config.yaml
num_hidden_layers: 13
hidden_size: 224
num_attention_heads: 4
num_key_value_heads: 4
head_dim: 64
intermediate_size: 896
vocab_size: 1644
hidden_act: "gelu"
norm: "layernorm"
norm_place: "post"
norm_eps: 1e-05
positions: "learned"
qk_norm: false
attn_scale: 0.125
bias: "all"
tie_word_embeddings: true
parallel_block: false
init: "trunc"
init_std_qkv: 0.0244
init_std_o: 0.0
init_std_up: 0.0244
init_std_down: 0.0
optimizer: "soap_variant"
learning_rate: 0.00145
beta1: 0.95
beta2: 0.95
weight_decay: 0.17
lr_head: 0.00938
max_grad_norm: 1.0
warmup_steps: 200
schedule: "wsd"
decay_fraction: 0.467
decay_shape: "linear"
final_lr_fraction: 0.0
batch_tokens: 131072
max_seq_len: 1024
doc_mask: false
train_tokens: 601700000
max_steps: 4591
dataset: "wikipedia_en"
Each number is 500 + 40 x the weight over its row's rms, rounded and kept within 0 to 999. Layers, rows and columns count from 0. Numbers have three digits each. The size before them is the row's rms in percent of the matrix's.

# v: layer 10 attention value, 256x224, rms 0.0689, rows 8-30, columns 56-111
# o: layer 10 attention output (transposed), 256x224, rms 0.0613, rows 8-29, columns 56-111
v8 087:491519496501520527460451520476489530521443490478534495524529441560488459525491453505475558424412465473494559488530511404476518626521480523528457520547572523562499534492
o8 083:537479538528455476530495477510485455486499511468442515442541506471531558570484550533502546532559502581530476503464552542555492429503556518413572498427463468522505519532
v9 087:520445550506532444533481448513501453497449477489474477453430534518553557462528542511432556511455511485584498572572508600526467580560465454547504488496513568550519538577
o9 088:476525516468452511470480552443467508500511526513594508535542475483448457541471503463533494529547509458468492534536516466505474482467533527381447577450536451445470471423
v10 088:445584535518446462576490491503488492541481574547451447467494577581485489518587523533476524576439589496419553504475508483501510538514471451453543429449481480532504535555
o10 089:515483504592522518483479510477486534443507400500551558489441464504484483504461478513544529429572463521536491512507524500529459438467541491525403503553589512508413482463
v11 081:550520455521531491585522481458535497563446501465469520543478579464467438414507494488474479550545478492528455453497545535460527511465500516485438500560573585496473397498
o11 081:523475541514501549437416565575446528466534518527513521449571500492469442590497572529524499512517477534463454609518423479513456493502514487477524575518430471472571555515
v12 085:528477513527453567574456495497468517486546421515499506393526499413493563480472480490495496483503489517418468518461565457544602493465496543437495474472487407448487472511
o12 086:552519504480557471440570462527512445465467474440509510474499509549498429501472450492416495523481482455527514515526482481465439523557467484552526502504438547575526533542
v13 087:518541499512532569518534544584511492478420485423556500489450475539451417488480504428484466503443494463428525513501487478501515493467525536459535462498387480538462571526
o13 088:432516498505497469507495570470570523506539491490501517453569555437566542484549487536480507445510446512511502472591514508464434454525448466516460492477519496575463494449
v14 090:460525505490486534508545482490483490483497608520479460547484407508523457461523481419558522514503490511511450528519474518505498577543467420501460481458531423550517562508
o14 089:585523521511481500549464532577557526503520456516476545456503516508436482533530552519426491509460478533479545452447499467463471468498527614538503574534486552492514461490
v15 094:526518503509463541488517499546571544475485478497474416451557628607402578463494550504475398554491471556526487502515495487477477519490458451505472593530474486498494484508
o15 094:452515479455494448531499518449455459546543534493550577454478439450560447489557482495549529452455492498474511481552491506505483439548512517521515443519580524446508468474
v16 085:476507492466514427506473508533534583504472531525498472447505461558530539504512557568520372410482561431486473406466534543470500486534464487456447542427517529506435464463
o16 091:471452522522565602500511524509452502506491454462524546535534516551458470472485589503460631490500477503543504496458452470554557461511528429505600462524471469527470535459
v17 082:497457475498521477507535482497515579489542453510495568455513548463460502487536465476584463396474607596517497570434500495541490518390483522491513493467501497445543474502
o17 084:490502472486460448488504466493515460520468468501483485530496496543538511530450489529489567691535411534461527473497528483487483439526488476522462447517460451479491520479
v18 082:556496512452539424538549503589444458438487420476511502501419543494511550457529447516406469491497490437454509540505469542510510489495535562477556511517518482478484491471
o18 086:472510485556454549513476528441526511530528523528480449544525474474482487537442498448521547522472528572504462444502548460492438540521416412456466441467468517472461462547
v19 083:503541486499498422585489478488533509535530505476529544541515498504477588485416481392440583534549441530402477525473443467505462490533474514453550507512467569499458502487
o19 085:511420505521509556390535486514498477510539484578420482477474545506537497542552502522493487547440486528549499481568507494567474530440546590522413496491508452520458459536
v20 088:460466561558476527458485500515480440572468574481516466444484497458471583517509504498495496467521480499451474516467511552517557468495521448468458500525504442606585511549
o20 083:530562569451515438476529464390482441515530437468528602555439517550479447499461555488498482540602483497542592528525459497487464566472519563518518488475467518462467471500
v21 084:412530507470488494507458473510489517499524463551519464483521511471655430446544498476496492494536518551501478499474526529483491538482503468457528487509478549497490459509
o21 086:603511453535502503518510568493450500514507456540437488503513453537398519500475540523476536494522503528493562517550464468509493461506514541501539463514481516544476512519
v22 081:462543472496480501507507490496570511451485548526532457528477492430516476539506526502551487457449562537434469540440473508492429518461415461541508506497513518460467455407
o22 084:481441481443437528545457471469473471534511457492493531462533569520564543492435458485484445462497437514511547467548500500525573469500589546487516503524457504527518535567
v23 088:488520541492500481449476486548451522479485556483481515520568515571541508555481544545476519555450468494518466422524520461460437533432565507503464460503528511515471576567
o23 085:434422481499537525564522483545532453583469485508524526444453524474495462393539438483490504457501516543482463577503496533516514476526486451478540495483445542462501496485
v24 081:499536489516509523417481659469449458600538501423585490571526559460553497450459548556512519516518491576517507475493494535481507483549512487518519481539499481535523476459
o24 082:541554498600484463487508433536467555460449522551527544428476485509443503496516504497505556515483572451519524477470490562496510509491579540447464520421476550410500476483
v25 088:526506570550552467523475438445474448495539494510522554364525541535470479521500523455541543462434495479487480442513515505525474436527454493423549418564536577447485526489
o25 087:501495494483505459528489519512551494464416506434520464559557488372548421427467473464512467543557535568444536498490473572505494524474596500524450547448486430463560420517
v26 087:536509420475434448511468523483529463526533527494498493429477439470560555517458546541582519539521495563482614491510476508397537460444512510551503530515520521475541451506
o26 090:482520536505511542470537510514502561528494475440468513547530516573431448464544486504462485473518535518526441543507473525507491517534429581463434481470466492470427559549
v27 088:430540434457467520464535531544471457472481472409430439506508548530528470486477453518492537468529485553514564477550538479471476458482467545484557471493479505428498602513
o27 093:523463602511564521515515487479516567512456568566552515517532453443474503517537495529502447544433458452512531554496445502483541547570521485442493530488523564475532495444
v28 085:454421488372496537547529579534508487491516453478492538484529435455503492525503446416540494473526508474534511518555567496521489493500543530481472509485481486467495468492
o28 086:458514523595501474458488467462462547501456545525501393479503553558525530476373533488406493492497460529431463522472547529497510569447550523440570476465499518515501495501
v29 081:509502598577490484472512502486515537460488538550494503539508490499517493498425495448425476486565518499494520528482613497449534481503446496448484480484576578565537514506
o29 087:517540520461504548503477519505466536493443509466471508461539503440490482546511504518496539444437485516444525501528499537559464499480598510528507489501455453519416560586
v30 084:583552488492438513532481431509583530528473529488501497506510509458472478572504586496488501472485499557564452503557416483520552526542504426499480416538496495548459425551